Weights of a small transformer language model.
Size: 16 heads of 64, MLP 2752 SwiGLU, vocabulary 32000, 205M parameters.
Architecture: rotary positions, no biases in attention or MLP, untied embeddings.
Training: a variant of Adam for these matrices, 6658 steps.
Each number is 128 + 24 x the weight over its row's rms, rounded and kept within 0 to 255. Layers, rows and columns count from 0. The size above them is the row's rms in percent of the matrix's.

# layer 4 attention output (transposed), 1024x1024, rms 0.0176, rows 400-424, columns 704-767
size [108 117 117 102 116 110 112 113 112 114 118 103 109 119 101 117 122 112 108 106 107 116 119 107 118]
[[134 157 135 114 110 126 124 127 130 140 108 139  94 160 140 118 153 103 114  94 112 151 183  86 145 103 139 116 127 135 110 150 132  96 165 145 106 127  86 158 134 114 104 139 137 168 121 133  88 136 128  95 146 114 156 147 109 125 130  88 138 121 150 178]
 [140 141 164 143 124 166 126 128 110 152 107 184 117 149  74 151 152 153 122 186 161 135  93 132 154 180 119 109 128 120 105 135 159 120 110 132 106 109 172 159 143 129 112 130 154 138 173 145 111 194 121 114 125 171 108 116 113 114 134 172 101 161 147 129]
 [102 119 156 151 125 126 134 125 132 187 148 133 138 147 139 145 121 137 138 126 119 152 108 135 152 113 135 119 126 187 111 130 141 124 110 157 128 157 120 108 147  97 119  87 145 119 103 125 131 123 113 111 103 132 122 158 127 132 117 185 100 121 114 155]
 [ 96 109 102  92 112  66  96 122 113 114 148 108 148 147 106 146 131 133  92 114 127 144  90 119 112 105 138 118 104 136 121 105  76 113 121  98 157 125 118 117 115 104 179 160 130 177 131 101 147 115  98 155 135 109 140 118 161 148 127 147 159 142  94 129]
 [132 113 124 113 161 109 128 109 138 132 117 140 142  94 140 173 140 133 148 167 107 148 112 117 131 128 134 141 107 121 127 132 136 136 128  87 133 166 132 108 127 170 101 137 105 129 125 110 148 131 101 142 121  94 110  61 145 139 116 135 133  84 146 121]
 [142 103 133 133  77 125 103 124  97 115 110 124 163  96 118  86  73 150  99 135 166 135 136 109 117  77 126 132 126 119 162 123 166  86 132 136 158  96 145 147 131 120 162 180 138 102 132  96 124 129 150 154 131  89 177 150 147 100 141 111 176 136  83 147]
 [106 138 133 139 145 128 144 130  97 106 109 157 112 111 122 150 127 171 169 152 111 138 143 114 120 117 169 138 142 121 126 161 144 115 103  90 166 139 121 105 158 140  94 138  70 133 143 102 115  91 136 115 130  93 114 139 138 177 121 140 128 108 137  87]
 [141 150  95  91 138 119 124 123 130 134 107 118 173 115 138 143 123 140 124 137 145 119 105 146 170 165 151 123  92 153 172  80 101 129 174 131 133 138 149 116 177 116 111 162 127 140 155 150  85 128 130 107 134  92 127 121 157 133 106  93 130 131 109 137]
 [145 130 144 142 107 175 138 138 135 104 131 172 144 144 129 150 131 103 148 156 118 120 113 160 108 167 127 134 129 148 164 131 133  60 146 123 131 116 154 147 144 131 175 143 129 106 125 119 123 129 127 122 134 128 173 116 122  83 148 121 111 173 100 100]
 [150 147 127 140 118 129 127 116 148 130 127 148 118 133 139 118 158 142 121 147 117 115 139 128 140 197 147  99 187 122 125  94  88 135 130  98 145 102 119 149  94 123 112 163 123 137 159 132 142 120 130  93 144 156 129 108 124 165 131 138 117 111 112 141]
 [ 97 162 104 111  80 127 149 140 123 143 140  85 155 135 157 172  99 127 144 131 156 139 124 163 151 116 191 107 126 143 161 120  89 123  95 121 162 118 112 100 142 102 143 144 142 179 140 130 131 152 172 134 137  82 117 103 174 181 115 146 154 125  90  90]
 [108 146 112 134 105  95 146 179 153  89 183 139 126 111 145 120  92 121 136 120 138 116 136 110  90  89 110  91 138 132 192 107 114  99 117 126 165 159  73 152  89 128 159 100 130 160 119 104 146 114 115 141 112 122 154 126 116 137 129  88 183  73 103 131]
 [117  87 158 150 117 131 119 114 115 113 182 137 149 114 140 136 127 158 153 162 142  83 105 149 166  79 132 183 125 117 128 114 151 183 104 158 141 153 101  99 147 131 121  72 140 122 129 144 141 114 165 114 164 139 146 100  98 137 130 171  98 148 128 135]
 [148 129 137  95 134 133  96 135 136 160 122 173 156 175 110  71  95 112  77 110 110 175 122 127 163 196 153 117 106 168 117 110  99  99 115  87 120 105 140 113 150  89 117 150  97 122 148 148 135 123  71 159 106 138 130 123 183 148 144 133 115 144 127 113]
 [149 137 150 115  97 136 116 145 140 137 136 147 125 186 136 125 167 119 166 106 123 162 143 173 177 147 160 143 135 103 121 159  92 137 133 117 112 156 120  99 128 152  96  67  90 152 163 146 144 138 145 116 130 133 128 125 152 182 154 172  87 113 163  82]
 [109 127 137 162 130 142 169 126 132 108 113 119 125 120 116 149 127 104 173 124  88 105 117 170 108 114 163 169 155 156  89 124  91 134 120 142 130 118  77 161 136 130 139 118 168 144  97 141 133  98 188 139 101 160 105 108 119 151 169 128 165 187 118 108]
 [ 95 100 124 125 131 152 156 134 136 104 148 138 172 110 110 129 100  93 148 132 146 122 113 156 102  89 135 123  72 144 122 106 129 136 125 115 146 105 105 145 160 131 145 156 118 109 145 190 127  97 162 119 100 151  96 111 115 147 126 152 132 139 153 137]
 [126 166 118 152 140 160 183 121 121  93 111 129  95 134  91 148 113 137 135 138 130 151 101 162 147 142 166 102 141 150 145 141 158 120  99 134 111 144 128 118 190 122  78 130 111 121 156  99  70  90 117  97 123 157 149 131 139 109 162 115  84 172 177 134]
 [118 149 105 140 102  97 136 114 136 128 124 142  86 105 116 142 121 166 141 125 131  88 157 104  89 121 159 110 143 110 162 147 118 134 162  97 166 110 131 137 155 145 111 167 109 109 156 107  93 137 133 138 141 153 187 142 130  54 139 132 150  99 119 104]
 [137 164 107 149 138 154 123 165 140 160  80 144 143 182 141 167 117 132 107 143 101 155 111 142 132 171 119 102 131 149 111 143 129 103 115 155 157 153 139 157 128 142 110 120 135 167 101  87 192 150  89 138 167 141 163 146 115 174 119 118  99 147 146 125]
 [172 115 115 135 114 143  83 148 134 141 121 119 122 154 147 145 128 152 126  98 121 154 138 115 152 140 130 118 128 156 101 142 103 132 126 108 151  94 120 130  74 160 141 171 169 148  64  71 174 133 123 116 152 158 164 142 124 120 108  95 181 169 131 158]
 [114  95 117 157 121 174 138 130 116  99 110 126  65 109 114  79 169 138 155 104 103 111 140 128 101 111  95 111 132 108 164 161 144 137 133  97 108 111  97 116 134 147 103 169 144 127 137 153 120 142 169 136 129 157 119  83 134 136 145 130 138  65 162 110]
 [133 108 112 139  97 142 152  81 129 118 128  84 122 110 129 119 192 167 148 123 122 142  69  80 104 144 162 134  92 153 140 127 147 158 145 114 152 113  86 112 133 145  89 140 139 122 127 135 138 118 150 168 155 176  58 142 187  99 146  94 171 105 149 104]
 [146 149 106 104 131 114 102 102 126 123  62 103 146 182 103 108 164 121 112 108 118 161  66 117 109 155 126 131 162 109  94  80 139 100 113 134 139 100 108 139  64  97 143 151 156 133  86  92 150 116 119 147 133 110  99 125 194 163 152 114 125 140 141 113]
 [125 126 100 110 201 123 100 126 107 137  74 122 122 113 123 142 110 115 138  93 105  81 148 121 121 151 108 121 141 103 133 124 148 133 147 123 107 115 132 184 119 115 166 116 117 145  85 143 136 131 135 154 121 109 144 122 104 158 130 153 103 136 114 135]]
# layer 4 attention value, 1024x1024, rms 0.0195, rows 401-424, columns 704-767
size [112 111 112 113 109 107 118 108 111 112 110 107 117 104 115 115 109 108 105 112 112 115 104 114]
[[125 102 161 125 165 186  96 107 102  65  92 139  86 137 134 132  72 142 128 137 135 119 122  78 154 128 135 138 108 122 120 117 135  92 130 147  91 137 161 145 149 117 163 150 136 101 129 107 127 117 125 107 134 111 127 167  93 153 123 130 145 132 103 137]
 [ 96 146 115 121 135 103 131 121 126 126 154 147 136 138 100 142 117 134 142 112 121 133 138 155 154  94 137  95 107 190 124 126 124 129 116 148 148 118 156 112  99  91 146  64 113 151 124 105 114 111 144 142 171 129 115 154 100 138 153 129 151 131  82 125]
 [196 105 123  92 118 118 116 110 115 143 141 103 167 123 105 120 138 131 150 141 123 120 141  98 160 111 151 142 105 144 133 120 117 139 129 126 158 165  93 126 128 136  94 104  80 115 105 145 172 161 125 132 160 137 169 117 157 164 154 109 150 140  64 189]
 [121 116 121 122 156 115 142 103 114 163 117 129 135 133 150 137 148 113 143 104 113 171 118 150 136 127 134 122 139 130  92 126  93 129 128  90 130 149  95 189 128 167 126 134 154 159 145  83 102  72 177 140 128 128 124 149 120  99  92 132 115 112 115 120]
 [ 88 116 167 157  96 103 149 151 143 129 121 114 153 114 109 135 131 208 145 144 114 116  97 138 147 113 133 120 103  94 127 118 130 147 140 180 115  65 146 100 123  78 138 153 123 181 126 118 122 174 112 143 105 131 120 113 178 100 120 135 105 178 109 135]
 [103 138 142 129 124  86  53 137 158 127 127 125 108 116 107 121 142 138 123 142 105 147 112 165 152 168 138 134 167 136 119 139 168 100 135  84  98 115 150 157 174 139 126 179 116 110 135 121 125 131 112 137 116 117 119 152 122 130 126 121 105 117 119 109]
 [120 134 107 175  87 127 199 137 141  95 117 115 165 114 121 117 103 172 159 134 150 133 137 138  86 126 132 120  93 129 146 121 113 123 132 112 103 147 140 123 118 152  89 161 147  96 136 140 116 127  94  91 153 102  98 116 146 111 141 131  97 143 171 127]
 [167 158 154 131 100 147  98 128 125  77  97 129 111 123 112 154  53 154 125 137 164 125 125 115 118 147 122 123  95 157 123 133 184  97 121 154 109  84 120 155 117 164 127 147 121  76 133 175  95  95 155 179 106 134 144 151 187 109 143  90  71 151 122 149]
 [136  66 152 129 147 162 172 118 116 160 137 149 109 161 135 120 123 103 117 130 113 152 106 147 142 111 105 115  96 143 110 130 139  93 149 111 139 107  95 118 138 155 130 143 141 125 142 181 101 135 144  95 120 133 119 141 135 135 123 129 177  93 146 169]
 [138 150 122 132 106  85 134 125 114  88 133 142 148 133  90 151 112 118  95 138  89 160  69 133  93 130 187 100 182 120 155 141 123  93 121 139 182  98 127 157  93 127 106 117 143 127 134 152 171 100 126 116 155 141 123 152 170 102 159  91 156  97 137 152]
 [122 114  94 107 105 147 164 135 129 154 177 153 142 124 126 113 178  99 103 117 136 128  95 122 140 131 114 116 109 143 133 127 108 153 141 129 171 102 120 115 107 175 109 194 135 130 118 107 134 161 147 152 109 143 131 124 127 145  96 132 175  94 138 129]
 [138 152 137 128 102 105  83 116 102 133 149  95 150 105 155 120 134 171 152 141 100 113 113 141 140 128 159 144 105 158 143 112 168 160 112 173 121 122 116 156 120 103 120 101 138  93 115 113  87 178 136 120 178 103 125 143 111 135 108 166  70 154 135 135]
 [135 141 146 105 188 142 129 134 128 124  85 156 139 131  98 141  65  78 168 140 145 110 141 128 114 110 142 120 150 159 137 112 130 125 112  79 143 136 133 101 130 119  90 161 142 127 140 131 143 129 129 129 109  99 130 121 155 135 166 106  95 128 120 145]
 [138 152 115 147 126  96  83 113 128 118 132 143 170 126 130 111 101  81  74 110 146  82 123 123  84 138 174 134 104 147 138 138 118  89 118 126 122 127 156 118 105 147 137 143 125  90 137 138 108 149  95 147 150 154 162 126 135 129 184 115 124 103 107 137]
 [141 132 113  97 105  93 155 154 128  93 136  96  71 109 139 163 115  89 157 136 130 136 129 143 129  99  52 145 150 144 133 142 136  84 134 174 117 108 109 111  94  99 140 161 141  97 112 189 107 123 126 185  85 130 139 159 167 128 159 155 155 139 101 126]
 [127  92 136 133 131 112 131 124 146 158 133 133  92 124 126 104 156  73 177 114 143  76 124 125 140 124 123 156 152 147 150 120 174 117 151 177 130 136 135  93 105 119 161 138 105 103  68 161 152 135 142 135  91 149 138 121 139  99 115 196 185 131 172 109]
 [107 211 137 148 168 146 107 139 106 112 150 111  98 134 140 163 125 157  86 131 136 136 148 128 162 134 173 137 140 139 120 160 127 132 128 133  57 127 103 141 141 137 121 149  96 128 113 113 153 112 115 133 125 128 131 142 144 119 145 112 107 163 152 157]
 [112 100 125 116 131 132 113 127 100 160 148 144  84 123 127 163 117 174 133 145 145 100 171 125 146 157 147 128 112  97 111 140 116 130 140 113 156 117  85 178 157 146 151 100 103 139 125 140 111 116 134 152 122 174 111  99 113 112 112 137 100  93 119 142]
 [121 144 103 159 119 137  93 128  91 105 119 151 142 139 120 151 139 154  97 129 125 129 129 125 113 143 184  96 145  92 118 136 123 131 119 110 168  96 146 145 140 139  48 151  98 147 160  85 138 121 119 111 165 121 137 118 129 169 156  92 167  97 156 148]
 [105 148 158 104 130 122 138 138 131 116 111 108 119 111 139 150 130 153  99 139 143 131 142 140 100 157 144 119 133  82 105 127 146 109 147 122 151  86 139 139 134 146 117 117 151  94 105 119 141 171 177 125 134 123 102 112 128 142  90 121 133 133 120 110]
 [ 90  90 145 179 127 131  93 135 150 131 135  76  60  91 156 133 141 141 126 100 150 108 141 140 113 130 114 144 151 164 134 107 146 119 124  86  97 122 121 121 112 134 108 100 132 128 134 147 156 111 109 141 160 145 102 143 138 124  94 133 115  98 192  98]
 [150 198 182 157  94 115 123 140 138 121 134 126 151 126 175 105 214 139 147 103 183 126 151 140 106 117  87 126 162 113  94 114 134 172 141 113 112 156  88 161 108 115 142 179 135 117 124 144 130 136 145 180 100 137 133 174 117 118 179 166 105  59 135 122]
 [122 149 138 112 114 114 127 128 111  94 113 141 157 143 128 101 121 120  74 109 111 140 122 125 115 116 123 122 197  90  90 138 138 181 116 143 135 108 169 123 133 121 109 165 113 162 150 164 150 130 126 117 175 152 141 172 146 128 175 102 159 137  80 133]
 [145  46 160 151 154 127 114 149 103 159 117 110 101 111 148 117 126 174 171 121  94 105 156 111 109 150 142 132 131  71 150 163 156 133 121 114 163 165 124 177 129  99 167  92 148 150 150 162 128 130  94 105 107 129 129  80 129 141 123 134 136 140  85  73]]